Weights of a small transformer language model: LayerNorm before each block.
Each number is 200 + 20 x the weight over its row's rms, rounded and kept within 0 to 999. Layers, rows and columns count from 0. The size before them is the row's rms in percent of the matrix's.

# down: layer 4 MLP down (transposed), 896x224, rms 0.145, rows 705-764, columns 112-167
# up: layer 4 MLP up, 896x224, rms 0.145, rows 706-765, columns 112-167
down705,101,192,207,209,194,224,229,231,210,196,215,224,191,211,184,199,180,208,187,205,201,235,159,201,190,225,220,207,189,191,169,210,182,214,183,190,213,215,242,233,217,193,209,198,188,218,179,242,223,198,222,219,199,186,214,215,194
up706,105,233,191,186,204,220,193,177,186,206,166,226,201,210,213,181,208,231,229,208,176,191,233,184,241,171,200,199,210,200,168,197,197,220,201,207,205,205,181,248,229,184,192,211,180,207,193,175,194,179,179,218,188,181,187,200,210
down706,108,189,217,204,226,140,207,175,184,174,194,204,226,170,168,211,207,193,183,201,193,220,191,204,196,206,204,175,194,186,203,222,192,219,212,165,197,213,173,235,200,180,195,183,208,186,185,191,235,211,218,212,213,209,182,242,208
up707,106,197,209,201,220,168,191,206,204,189,204,208,210,188,212,191,221,244,181,168,171,193,220,179,211,192,201,195,188,207,199,187,197,213,212,202,197,204,221,193,232,193,186,186,204,186,174,223,163,177,188,217,241,207,219,245,207
down707,104,190,209,177,183,200,174,201,179,198,192,184,181,186,184,199,205,201,200,189,205,191,165,186,219,164,188,167,187,169,218,223,204,217,177,201,215,233,176,162,210,211,209,218,224,228,194,178,201,151,184,206,182,208,197,203,251
up708,095,170,196,210,208,187,170,164,215,192,205,193,220,191,231,175,194,168,194,168,212,180,203,198,181,193,180,179,207,164,204,211,172,200,182,170,195,192,211,178,205,195,160,200,183,199,200,204,181,196,215,198,213,211,213,179,185
down708,094,189,212,181,202,208,209,229,169,168,232,178,206,211,218,197,247,188,210,195,223,192,205,175,181,213,209,182,210,222,195,210,195,198,255,199,184,217,192,202,216,217,212,156,200,193,166,231,166,197,194,167,177,231,165,219,210
up709,095,223,181,180,188,226,210,203,183,213,179,199,213,209,180,235,204,233,220,201,197,203,221,220,176,233,210,233,184,155,234,198,199,193,210,213,198,212,189,200,189,192,209,192,194,193,231,205,184,238,223,155,183,199,223,230,203
down709,091,176,180,205,180,196,188,194,205,184,200,223,142,216,202,186,165,184,247,194,207,191,201,205,182,190,205,219,218,194,161,219,212,189,216,197,174,181,217,206,199,186,221,216,188,145,210,147,195,220,236,216,188,200,186,239,194
up710,099,184,211,207,182,234,187,159,214,192,178,204,185,218,208,213,229,216,195,175,222,192,195,209,174,208,192,162,191,224,203,241,231,224,203,256,215,164,234,180,195,225,229,193,194,239,226,202,175,215,212,191,187,155,228,199,190
down710,100,174,148,199,208,198,217,221,214,221,213,209,180,160,167,178,202,202,191,207,205,183,177,196,211,186,168,239,223,191,215,182,160,181,192,194,169,212,222,197,211,239,194,229,203,182,194,175,173,186,212,213,212,225,203,218,238
up711,087,189,198,165,204,200,202,193,202,218,174,211,215,218,183,193,195,187,228,179,159,172,195,155,210,174,203,221,205,201,222,234,198,214,238,214,226,217,199,209,199,185,196,198,220,173,189,154,203,194,208,178,231,188,180,234,187
down711,090,224,198,163,244,189,205,217,203,184,192,186,218,216,200,203,182,232,201,172,203,196,198,227,250,191,221,190,195,193,186,182,211,207,193,216,218,225,198,181,207,195,190,178,190,217,231,201,165,185,203,235,224,239,191,187,207
up712,099,207,219,182,193,211,165,163,185,190,210,184,160,195,180,259,185,230,207,200,178,196,217,203,181,217,190,175,195,169,205,236,201,186,193,209,195,208,214,201,214,185,230,217,212,201,156,202,186,205,256,188,205,170,185,179,196
down712,101,233,191,159,198,199,180,212,176,227,196,202,234,244,213,171,196,204,195,212,162,202,226,222,157,226,200,192,191,180,204,228,214,234,225,193,211,192,232,186,227,211,214,208,172,183,229,195,211,189,224,199,251,197,209,188,233
up713,098,218,188,169,184,198,169,172,189,167,190,205,183,202,204,198,196,193,187,200,202,214,193,189,177,205,194,182,201,176,199,176,215,226,159,185,181,182,164,224,183,185,210,194,186,194,186,162,227,232,213,215,176,229,157,217,177
down713,099,209,228,202,221,229,216,213,187,192,194,200,208,207,204,203,208,165,207,155,178,203,205,206,206,191,211,214,219,194,177,213,203,191,256,178,189,170,216,203,219,235,169,214,190,227,235,231,163,187,195,196,208,193,210,165,185
up714,099,222,175,228,223,206,212,185,224,216,190,215,211,221,211,219,193,174,186,199,196,180,181,222,202,209,188,230,170,196,211,194,177,195,207,203,182,220,211,192,243,165,213,183,213,200,211,214,182,202,172,186,231,210,182,177,217
down714,106,151,210,187,162,200,189,195,230,247,205,162,175,178,209,177,211,219,226,238,205,179,188,226,194,179,211,180,174,177,195,193,231,182,187,189,189,204,190,208,188,233,175,193,203,209,154,220,186,215,208,188,183,170,177,228,172
up715,098,203,234,232,194,189,191,175,209,217,172,199,187,203,233,182,184,191,175,168,195,196,207,181,220,205,200,219,228,194,200,192,203,189,200,239,206,159,191,238,199,185,189,205,157,230,217,176,207,210,206,179,197,201,212,217,210
down715,108,214,183,218,220,208,173,194,210,206,181,209,170,228,229,205,203,194,191,217,187,221,179,222,186,218,203,182,161,224,228,206,204,225,185,177,227,212,166,223,208,211,237,189,191,196,200,202,205,203,192,179,199,186,165,202,202
up716,104,200,221,216,197,242,194,186,236,164,181,190,170,191,184,193,172,241,200,212,203,189,204,217,233,232,214,208,218,178,209,194,219,188,185,189,192,166,229,176,213,229,196,195,162,226,192,229,198,186,220,227,221,222,179,178,228
down716,095,236,151,204,203,198,144,187,189,190,252,147,201,182,229,212,213,233,225,209,200,185,186,180,214,212,189,192,209,201,240,208,174,232,184,220,188,208,185,163,183,178,174,216,223,189,202,181,209,190,210,188,194,173,212,208,183
up717,108,218,191,198,212,173,225,172,200,236,221,198,152,196,207,174,213,184,212,210,213,180,188,185,210,211,206,201,204,170,215,174,204,199,231,182,210,202,186,173,174,183,212,203,204,192,186,218,208,190,220,188,192,197,208,188,172
down717,101,225,205,195,224,197,184,167,210,187,213,233,220,224,210,220,218,214,213,189,190,199,198,202,230,183,179,142,219,212,188,195,138,179,198,225,202,239,190,193,226,167,165,196,188,210,186,206,215,226,188,165,213,224,188,208,191
up718,107,220,181,222,230,162,193,199,232,219,191,172,220,195,211,159,192,213,208,204,176,197,233,190,190,223,217,243,191,209,219,200,223,223,220,201,214,194,208,209,190,209,193,189,198,188,193,206,202,222,204,196,206,178,179,198,224
down718,101,224,252,175,173,207,223,208,204,233,220,267,221,194,186,188,215,235,196,197,208,178,198,200,169,227,196,189,239,213,152,188,205,203,201,222,198,177,202,173,186,172,212,204,194,203,224,240,203,192,213,194,220,208,180,204,178
up719,096,173,196,219,162,176,197,203,178,178,191,185,194,200,202,189,244,206,198,241,226,226,187,189,182,185,193,212,175,209,190,226,224,196,165,216,200,197,197,180,187,173,233,208,200,224,187,218,199,215,227,185,213,235,179,238,203
down719,091,228,204,223,228,204,205,207,212,214,217,202,225,160,212,235,199,177,196,185,191,173,186,193,194,221,210,188,189,219,189,197,208,197,228,211,180,235,163,164,233,178,188,175,162,228,184,236,227,207,191,183,209,216,230,200,191
up720,101,193,166,217,232,205,223,184,176,193,191,206,216,197,195,196,188,229,189,185,193,189,213,219,199,183,210,225,179,205,214,193,211,185,201,217,180,174,190,179,197,206,232,144,209,197,197,205,184,212,196,234,186,219,211,174,226
down720,098,195,215,187,190,209,176,209,237,198,178,207,202,174,162,183,166,189,220,201,191,184,210,187,185,194,160,181,220,186,164,251,198,178,200,235,232,191,178,222,194,204,230,208,211,204,205,220,189,228,190,179,221,172,213,181,178
up721,111,201,198,214,230,185,181,250,208,183,184,163,196,215,197,201,168,190,225,189,202,196,202,193,202,220,222,190,199,224,205,221,182,205,198,167,205,205,186,195,186,210,209,212,187,191,215,191,215,224,160,202,192,210,227,176,231
down721,107,206,198,197,202,193,176,226,188,196,223,203,194,179,203,150,191,191,230,195,219,194,182,234,210,217,229,198,185,218,225,193,178,147,195,190,197,198,198,174,180,186,148,247,202,190,191,221,207,224,194,233,171,201,222,240,174
up722,099,168,201,212,180,194,209,217,203,210,236,181,171,215,205,191,230,171,207,198,204,214,191,192,219,209,166,203,256,179,214,215,234,222,192,213,171,212,208,149,171,235,181,166,208,236,207,200,214,220,169,209,240,203,220,200,204
down722,106,187,204,215,241,132,217,200,204,229,203,189,169,229,197,197,219,178,148,179,175,218,229,194,192,184,192,197,227,172,227,166,207,226,188,224,186,221,237,208,180,205,213,190,224,234,221,195,203,179,195,201,235,190,196,169,193
up723,099,187,197,187,198,230,221,185,176,205,203,207,218,156,174,205,159,213,179,219,211,197,219,234,200,191,205,203,161,213,193,201,184,178,199,269,219,166,205,163,193,211,211,207,189,192,202,200,196,189,199,212,217,218,190,201,199
down723,097,216,172,217,197,200,219,236,221,201,200,227,199,192,227,181,222,227,193,217,216,206,182,223,194,225,231,221,193,205,175,210,190,194,187,205,192,204,198,204,200,172,193,170,153,211,209,202,197,182,257,204,212,224,204,223,191
up724,099,187,245,229,221,176,217,190,230,248,188,193,180,200,194,186,191,196,190,197,199,203,215,220,207,185,204,222,199,206,198,231,191,179,209,178,213,166,179,203,198,208,248,179,216,179,190,217,238,182,235,210,219,197,208,193,223
down724,095,198,218,203,228,189,187,229,210,204,196,245,214,209,189,169,204,147,197,187,223,228,221,201,197,208,225,258,205,207,220,229,183,158,240,226,199,195,170,211,204,227,194,199,235,226,211,195,185,190,220,178,180,193,241,198,211
up725,110,175,196,241,195,265,220,184,212,200,176,207,184,251,233,207,194,201,174,213,188,176,177,213,213,199,174,179,185,188,190,188,200,190,166,195,226,220,177,217,204,210,188,238,210,215,204,198,171,210,199,218,195,184,239,170,188
down725,105,193,187,165,198,195,173,215,205,174,183,187,196,213,209,146,217,200,202,214,160,213,188,218,189,194,194,195,219,215,177,194,197,184,233,200,166,207,243,192,200,213,196,212,203,251,180,197,217,165,239,179,178,204,180,198,205
up726,108,208,193,152,151,194,216,212,168,187,218,198,170,210,203,174,182,189,207,167,168,184,216,223,198,187,179,184,199,197,219,221,207,197,199,218,181,223,195,206,260,200,203,169,161,180,185,201,179,222,189,171,178,195,212,185,210
down726,108,227,190,180,207,199,198,199,216,164,150,232,204,177,194,191,147,206,204,206,199,208,204,186,168,227,170,209,207,200,163,185,221,199,193,205,195,188,194,181,194,187,182,171,241,190,186,222,201,202,202,161,184,210,171,169,207
up727,108,208,201,212,239,203,173,198,202,202,165,228,194,180,164,207,206,184,203,192,180,206,209,188,240,197,169,190,199,197,197,211,213,193,189,231,235,230,200,175,213,184,212,197,222,212,141,184,200,230,179,198,198,240,199,183,218
down727,110,182,206,211,218,170,174,202,202,200,205,215,169,203,178,226,238,170,177,184,196,216,214,212,177,188,186,211,185,197,199,180,216,212,222,197,207,241,205,198,224,241,199,180,244,203,200,205,168,202,218,223,157,201,153,202,235
up728,096,208,204,184,169,219,229,208,191,210,181,223,214,188,201,213,208,207,198,256,190,171,206,194,197,191,215,209,224,196,185,216,209,205,186,214,187,240,206,219,196,202,231,176,170,220,200,203,215,197,227,169,226,230,229,179,218
down728,093,203,202,176,211,229,193,165,212,195,214,171,220,209,186,226,242,216,191,181,196,187,184,219,213,185,200,203,195,215,202,202,161,216,197,234,159,227,215,220,196,190,221,195,204,186,196,206,222,195,182,184,212,196,197,184,207
up729,104,188,201,221,190,187,187,221,222,184,236,185,219,222,191,199,217,226,221,194,183,166,208,242,215,208,181,207,216,196,200,180,240,201,199,175,225,221,194,202,213,178,190,227,213,224,215,179,174,238,179,235,232,213,193,225,191
down729,098,213,201,196,197,194,226,179,233,197,179,198,197,222,228,185,201,220,182,191,205,214,206,206,172,201,229,172,171,183,196,130,209,214,215,214,196,235,149,200,199,220,188,217,221,210,216,198,209,214,235,188,248,200,204,183,190
up730,104,251,186,190,161,188,207,185,236,177,207,224,181,180,249,198,216,206,218,162,177,200,197,183,202,172,225,207,194,164,163,240,207,188,181,218,192,217,188,192,204,191,208,250,210,218,201,181,173,162,183,227,217,181,219,224,209
down730,101,200,221,186,202,172,206,246,202,198,221,191,201,177,193,190,197,210,244,206,215,204,237,226,215,187,195,166,182,191,183,227,171,187,178,188,182,213,207,168,204,172,205,169,176,197,194,201,179,157,207,217,185,218,204,219,212
up731,098,197,203,183,161,220,199,222,229,214,203,207,197,190,185,208,212,215,181,225,190,222,185,170,172,229,214,193,196,180,206,226,181,213,181,213,210,198,226,214,217,229,167,216,201,176,183,213,194,162,232,231,202,202,202,228,221
down731,102,194,192,201,220,207,191,238,200,183,208,175,190,246,216,166,220,183,217,187,199,178,237,209,188,182,251,158,222,207,182,209,234,197,233,193,229,229,204,204,174,211,192,208,138,172,196,181,201,207,206,197,202,210,260,186,209
up732,103,155,211,214,179,192,242,222,208,193,208,159,205,217,186,210,158,176,223,177,209,224,209,191,210,200,195,189,208,191,160,182,200,210,203,178,172,189,223,210,213,214,240,186,220,153,175,200,206,181,186,213,195,209,180,221,168
down732,101,208,203,197,212,209,198,211,179,245,168,186,178,213,179,195,201,178,218,166,227,191,180,170,191,208,195,213,189,193,198,245,179,204,208,217,173,202,162,194,179,150,184,196,242,192,209,209,214,177,192,205,202,173,197,224,212
up733,092,211,197,228,181,154,210,192,184,145,197,234,185,208,207,192,203,223,211,214,208,188,179,197,216,179,238,188,194,202,196,200,199,218,184,185,208,186,187,186,212,191,190,204,179,210,227,206,233,179,221,216,201,191,217,214,221
down733,095,195,170,177,192,141,202,197,210,182,210,187,188,206,178,182,248,204,175,183,207,223,185,181,200,183,248,209,212,200,216,194,210,190,187,200,178,215,226,184,200,237,214,201,185,205,208,189,189,202,182,193,177,226,175,172,188
up734,107,189,199,210,191,196,186,216,210,213,174,193,198,220,199,199,205,169,219,205,180,188,197,217,192,196,203,214,178,218,191,216,177,225,180,197,242,190,205,197,197,221,171,216,247,187,214,224,214,177,222,223,197,186,200,226,187
down734,108,183,206,209,193,172,229,191,186,194,201,199,192,208,185,207,166,184,176,162,179,215,213,185,204,167,181,177,195,230,169,206,171,183,227,187,194,187,208,191,199,180,161,177,216,216,172,214,203,199,222,165,198,163,183,204,203
up735,101,198,177,204,186,204,229,235,155,211,208,218,230,183,224,190,235,195,169,196,189,214,189,237,211,190,216,222,214,179,232,210,227,207,213,195,230,204,207,200,217,167,219,203,231,190,192,209,173,189,201,210,211,204,234,223,193
down735,094,176,208,246,200,194,191,207,231,170,185,224,219,194,194,190,224,205,197,209,215,194,202,205,201,194,205,209,198,194,227,191,163,180,189,244,227,213,194,196,179,179,175,189,206,220,183,198,209,193,205,175,146,204,212,193,172
up736,097,189,200,136,227,198,171,204,191,207,174,230,216,217,222,206,218,227,220,183,188,210,172,177,207,210,180,193,197,234,201,191,211,219,206,214,165,198,248,160,196,183,188,207,203,159,225,201,197,227,174,196,198,172,214,162,188
down736,090,197,231,187,209,200,208,185,177,187,233,207,195,219,195,197,174,249,207,229,168,213,203,194,192,178,222,181,187,228,212,207,187,184,215,182,186,204,175,215,207,204,231,199,199,217,237,205,231,195,197,204,201,206,198,199,163
up737,111,190,182,195,191,194,217,185,189,195,216,163,218,183,202,215,196,162,204,177,228,207,190,194,203,177,226,154,201,202,179,223,184,183,191,187,216,210,198,170,178,208,194,227,204,183,184,182,166,221,206,180,231,178,211,210,195
down737,109,191,258,237,190,165,198,197,197,217,218,177,204,210,234,195,184,219,217,205,203,178,208,215,176,192,175,206,225,200,178,211,230,210,209,197,168,188,210,223,224,216,173,245,201,171,209,223,194,152,236,204,223,213,215,183,208
up738,101,194,216,184,195,194,206,193,194,223,195,205,205,192,195,166,207,210,191,170,190,207,240,230,202,167,192,185,198,188,245,203,235,234,213,157,179,173,221,195,224,199,188,201,166,178,215,251,187,173,168,205,174,209,176,197,158
down738,105,177,192,210,208,167,181,174,196,208,194,214,169,175,226,180,208,219,225,207,208,171,165,197,197,181,204,181,154,214,209,208,250,212,196,202,227,219,183,201,199,214,170,197,233,188,217,193,197,242,201,180,193,207,204,200,197
up739,109,201,217,198,188,222,230,181,174,203,194,211,204,223,230,233,200,151,228,194,184,224,193,214,176,208,199,196,183,180,193,222,219,206,207,173,207,157,220,194,225,228,172,213,211,233,218,209,201,177,214,181,190,186,208,185,191
down739,106,193,178,190,167,188,226,198,227,196,179,200,202,188,214,215,200,206,183,199,174,160,180,190,207,274,206,184,219,204,161,189,197,201,186,209,224,198,180,188,219,227,226,203,198,200,201,193,226,234,179,220,176,202,200,246,175
up740,101,205,198,205,251,202,204,184,184,176,162,197,191,171,192,205,204,208,197,190,220,219,174,194,198,198,196,189,232,163,159,194,176,179,201,202,181,206,189,193,197,200,196,174,190,232,186,183,231,166,171,232,218,215,222,216,216
down740,104,185,180,242,195,185,178,177,202,203,203,229,220,236,221,204,152,200,230,163,259,173,229,230,197,184,152,210,191,220,224,181,211,199,195,216,147,223,149,184,189,197,220,224,189,224,199,198,210,237,209,217,182,198,174,224,166
up741,100,204,187,205,222,192,216,171,197,178,239,219,192,198,190,239,199,194,199,220,198,189,191,193,163,226,188,209,178,197,209,198,204,198,216,217,210,227,251,197,211,208,215,201,198,196,223,170,204,172,195,208,188,214,174,200,218
down741,094,189,211,213,207,202,212,201,185,202,180,160,177,177,190,170,188,209,231,182,188,200,215,201,195,191,194,207,186,207,223,194,174,216,163,164,230,196,162,188,201,172,173,192,207,212,178,202,218,178,200,184,209,201,240,225,201
up742,102,176,210,194,197,178,203,194,222,147,223,184,235,228,192,208,165,179,175,202,220,232,184,219,188,200,148,207,210,191,204,213,195,213,171,210,216,196,228,223,220,219,192,184,211,184,223,205,197,199,196,202,223,163,207,199,155
down742,103,180,189,194,198,173,214,204,225,244,200,244,172,194,185,190,196,201,237,204,181,176,183,235,180,169,196,195,171,201,182,214,199,186,214,225,211,210,181,217,204,185,186,228,210,177,197,162,233,185,222,215,187,225,223,188,176
up743,096,185,236,213,215,207,189,186,238,238,234,188,187,202,208,205,240,183,188,168,202,190,194,208,220,202,215,223,204,181,211,202,224,202,177,193,201,183,184,198,211,207,192,229,187,183,180,209,178,181,212,229,203,209,186,146,229
down743,093,195,208,188,173,213,162,186,179,174,213,198,193,215,188,219,168,213,182,211,210,214,182,216,203,173,191,206,226,193,193,186,181,222,215,218,197,220,212,212,210,212,231,241,207,177,180,217,213,231,181,210,191,207,199,195,192
up744,090,183,194,181,181,194,171,171,161,174,158,182,180,247,214,138,213,189,174,210,208,195,222,202,198,187,188,194,235,245,172,232,156,190,234,208,219,209,226,188,214,199,208,202,223,202,192,191,244,194,203,200,187,198,197,172,212
down744,095,210,199,190,213,230,187,159,221,209,254,188,239,207,173,180,205,213,223,242,224,203,214,190,201,182,189,231,204,193,210,179,182,199,179,174,193,200,212,222,175,203,188,175,183,198,197,177,193,212,216,200,223,209,208,208,182
up745,099,198,238,165,165,228,239,200,201,234,162,204,203,228,192,229,190,212,252,195,206,202,229,180,195,251,194,194,203,213,183,195,191,197,184,228,173,161,191,188,200,213,216,219,154,203,153,205,168,184,208,163,186,195,240,181,183
down745,105,220,166,210,230,228,227,211,199,187,177,172,181,178,189,163,201,171,234,206,218,212,181,177,187,199,198,233,216,160,211,216,178,200,190,195,237,141,210,199,180,206,205,217,204,220,195,221,155,191,213,199,186,217,215,177,184
up746,107,216,178,165,202,216,200,207,237,181,229,189,204,225,205,230,210,186,221,169,232,185,183,205,192,192,236,198,186,208,218,189,230,221,198,204,171,221,209,199,194,200,206,169,185,182,251,184,230,196,163,209,188,199,173,193,201
down746,107,199,185,157,205,175,165,203,190,178,216,205,186,188,201,184,226,249,201,212,206,166,210,200,176,202,232,175,200,190,189,212,202,171,184,194,199,245,207,177,201,222,214,199,183,239,219,182,215,189,187,217,174,182,223,191,204
up747,089,199,206,209,214,222,189,215,180,197,230,176,187,212,215,200,225,215,196,172,193,234,173,232,200,167,185,206,192,209,199,230,196,206,184,163,177,197,224,203,197,176,212,185,214,163,196,202,232,227,181,177,248,192,235,205,194
down747,095,166,198,192,183,165,183,201,198,188,207,254,190,238,223,188,168,197,211,178,257,198,165,198,175,247,197,208,203,217,203,219,242,186,210,222,220,221,201,167,222,220,195,183,189,216,223,186,200,168,206,243,170,188,194,191,219
up748,088,172,209,180,162,226,186,177,182,185,195,211,220,209,208,176,185,175,177,209,194,213,172,211,188,168,190,181,210,189,196,216,230,181,186,185,230,203,199,232,210,209,215,219,205,191,225,192,200,195,204,208,174,219,198,156,220
down748,089,244,212,215,236,205,179,196,238,190,190,187,191,157,208,189,216,217,208,219,198,201,206,177,231,207,218,199,179,262,215,201,166,212,210,225,183,225,204,213,187,194,207,189,193,194,241,214,198,218,198,187,212,218,220,237,208
up749,100,222,219,203,197,173,208,190,183,194,221,255,167,207,193,164,173,220,148,193,171,197,207,217,206,213,191,209,205,221,208,171,209,198,197,201,213,195,201,181,200,211,222,218,196,180,173,187,201,195,147,208,197,207,210,228,192
down749,091,199,205,195,200,208,173,211,197,215,231,173,207,217,234,190,189,220,208,233,238,190,205,209,213,226,178,216,210,188,224,222,152,198,211,228,203,228,181,177,191,190,207,176,191,181,196,219,199,165,209,227,183,244,189,194,203
up750,103,206,192,170,182,230,219,159,231,173,207,185,186,170,217,184,223,209,194,181,188,174,187,185,211,201,218,205,250,174,235,235,199,230,216,196,219,197,253,225,190,194,165,208,173,216,243,198,208,206,179,197,188,200,215,210,172
down750,100,181,191,178,194,170,173,181,195,211,204,157,194,196,213,202,186,197,224,220,191,173,175,163,162,189,198,172,218,180,214,205,163,176,191,184,190,207,220,183,163,218,178,189,171,158,177,229,180,235,209,201,157,199,198,201,193
up751,090,189,199,191,191,229,203,224,230,172,182,192,185,188,224,224,208,209,166,180,164,216,214,221,193,221,211,153,195,228,174,173,211,185,165,207,197,198,211,212,179,179,210,202,172,191,192,212,218,199,212,229,247,188,193,166,191
down751,094,187,190,250,176,197,201,221,177,196,192,184,197,191,219,167,216,182,193,192,237,179,200,177,219,184,213,187,193,179,235,191,186,210,190,170,232,218,173,200,207,201,186,213,199,176,162,195,199,218,201,176,209,217,242,218,204
up752,107,198,182,187,207,190,199,208,166,186,189,156,182,224,218,204,170,192,211,180,174,179,195,203,193,177,220,215,196,218,200,203,202,191,256,236,206,183,227,197,205,177,199,223,219,201,210,198,206,213,205,167,201,224,213,189,218
down752,098,214,198,206,180,218,182,210,178,176,187,211,157,160,192,188,186,215,179,174,180,181,158,196,227,201,179,207,211,203,198,195,219,217,238,191,199,175,193,182,189,205,210,171,220,223,198,174,213,205,198,200,213,200,188,189,220
up753,100,182,192,179,211,222,194,201,200,201,208,177,212,212,185,213,185,190,174,143,202,175,206,183,168,184,200,224,182,208,214,213,194,226,204,225,181,211,220,207,182,211,257,186,177,173,207,173,162,201,176,169,226,176,193,199,184
down753,101,219,200,195,198,215,179,205,214,189,177,205,208,182,217,180,208,240,172,211,261,182,194,178,186,199,183,188,205,194,178,182,185,176,211,194,194,181,181,193,191,184,179,189,219,202,190,200,212,175,205,178,206,202,213,198,214
up754,097,204,177,205,232,205,208,203,248,230,191,176,186,222,212,167,184,215,181,191,169,214,204,228,191,250,224,216,233,158,212,202,181,206,209,243,191,220,190,200,190,201,207,233,208,232,151,212,229,209,190,199,170,200,208,196,177
down754,102,228,142,234,171,183,203,188,197,173,224,210,196,181,210,208,211,225,226,155,207,203,200,205,214,191,190,219,219,187,212,182,186,187,201,222,203,183,211,188,214,215,199,196,181,168,182,204,189,218,185,199,226,174,186,208,219
up755,092,190,209,155,213,212,211,254,184,184,207,178,213,191,208,201,171,203,187,201,164,170,190,204,185,211,212,226,219,193,207,168,227,226,167,171,225,186,162,207,196,208,197,194,180,201,214,210,168,239,174,248,187,181,190,204,178
down755,097,211,222,184,205,167,227,198,188,174,177,155,205,196,241,197,216,216,180,196,224,231,171,166,178,220,206,178,190,214,202,215,154,219,197,196,206,172,179,179,160,202,224,186,219,196,212,204,173,191,216,208,191,187,230,193,183
up756,101,193,191,186,189,173,221,220,226,180,167,206,214,228,176,220,233,205,187,180,178,168,186,194,237,187,223,176,186,202,217,201,181,186,187,228,193,158,202,187,189,227,172,167,211,218,168,227,199,180,191,174,206,199,203,205,185
down756,095,226,225,214,181,197,214,212,188,207,167,214,183,186,164,185,207,235,219,180,203,184,239,192,210,181,184,155,173,204,182,192,197,190,179,183,210,194,192,190,179,186,191,161,175,214,209,196,194,232,195,174,219,197,208,201,198
up757,114,194,225,171,213,175,196,188,169,160,192,173,155,180,196,203,213,182,237,255,183,188,165,196,189,215,162,186,194,235,187,230,197,204,188,194,218,221,223,181,217,177,178,192,202,199,203,198,246,176,209,216,186,200,230,184,214
down757,099,199,191,208,191,193,198,206,196,207,181,227,198,190,215,182,178,232,192,175,207,203,200,179,180,190,200,186,194,179,206,228,179,167,192,190,195,176,190,237,166,187,185,217,203,187,191,222,177,223,202,214,212,195,193,179,194
up758,103,193,200,205,194,172,221,174,171,204,186,218,208,215,174,179,192,179,172,244,210,206,188,192,238,194,183,170,224,202,220,198,224,211,227,202,139,175,212,173,209,202,218,213,158,174,237,173,216,218,214,167,201,236,209,175,189
down758,098,204,147,202,206,203,201,211,208,175,186,204,197,161,203,230,205,185,211,179,202,194,200,195,166,165,195,193,225,179,206,219,199,208,209,197,185,149,216,193,219,209,175,200,178,201,187,195,201,179,231,226,228,208,184,196,184
up759,101,226,214,206,224,213,209,169,213,207,226,194,177,216,162,206,209,174,184,203,168,178,192,221,199,202,207,184,199,207,201,187,162,214,229,171,250,211,210,185,203,208,161,192,185,195,202,203,208,226,168,202,178,202,212,188,163
down759,087,199,217,193,198,173,210,183,240,168,170,236,241,221,187,215,208,218,211,212,209,219,219,185,212,178,190,209,201,199,184,167,185,168,225,216,234,211,210,207,207,205,199,216,219,209,213,192,198,154,190,175,219,168,243,161,207
up760,096,190,198,183,189,181,195,243,206,201,169,212,199,222,220,182,197,199,223,197,178,192,174,204,168,160,198,176,208,209,200,211,203,244,199,223,216,182,220,193,194,223,231,220,185,213,188,226,206,193,231,222,226,182,229,199,185
down760,097,203,196,212,255,201,190,213,202,166,230,243,193,224,188,201,224,213,213,222,221,198,206,214,177,182,193,204,211,162,187,215,207,220,191,214,201,207,200,201,232,211,200,253,200,170,238,224,215,219,219,174,203,171,151,211,216
up761,099,216,193,203,179,204,229,199,210,210,248,212,208,188,224,208,195,220,176,174,192,203,209,210,195,209,241,197,188,191,187,199,147,179,170,238,167,196,213,192,242,170,231,214,211,241,201,216,174,173,204,214,169,205,223,210,150
down761,096,242,223,175,219,239,236,215,186,206,202,218,223,214,232,195,213,224,206,201,182,196,180,219,200,188,188,186,195,190,225,204,216,222,216,183,191,208,197,183,180,182,183,197,192,194,170,251,211,240,174,183,229,205,173,226,229
up762,108,213,192,217,202,199,208,175,182,209,220,198,205,228,197,197,200,185,173,205,237,198,183,200,211,185,208,181,211,187,193,212,245,210,166,183,185,183,228,185,241,216,198,205,197,179,196,201,204,216,189,178,183,236,177,213,236
down762,100,211,217,193,197,223,179,188,201,226,186,229,156,184,192,187,189,224,185,219,249,204,194,206,194,223,183,183,202,195,194,222,192,197,211,209,196,182,178,172,209,195,191,234,183,232,164,235,200,185,210,199,185,194,211,155,206
up763,097,202,168,182,200,221,220,193,196,196,194,200,235,212,193,204,200,203,184,189,185,206,206,240,231,183,220,180,170,201,180,184,197,200,217,214,198,172,172,181,215,237,204,150,192,187,169,206,186,211,182,182,206,213,205,182,169
down763,101,230,212,206,185,198,197,201,197,174,191,210,198,185,180,167,195,212,203,190,217,183,173,206,211,209,216,213,168,213,202,212,186,194,192,198,177,216,167,190,191,203,167,195,195,249,205,236,221,197,173,181,214,169,177,132,211
up764,100,198,188,233,157,217,194,214,211,161,216,199,204,160,193,210,204,214,222,166,213,197,172,173,195,249,217,198,191,193,185,167,185,169,197,227,177,209,201,201,209,207,185,201,190,201,190,204,220,168,229,214,223,185,213,194,207
down764,103,229,187,205,191,235,209,222,182,170,197,191,193,194,195,211,226,167,176,241,180,184,196,211,213,184,177,205,168,197,198,188,173,178,193,201,238,184,181,202,180,181,198,200,207,168,140,182,221,207,225,214,203,184,187,179,182
up765,103,148,191,179,188,200,226,192,182,173,219,187,182,206,216,213,184,176,174,211,202,240,186,215,190,226,165,219,211,205,212,184,236,211,193,204,212,187,206,195,204,175,231,187,228,152,176,191,231,176,230,176,174,210,184,224,174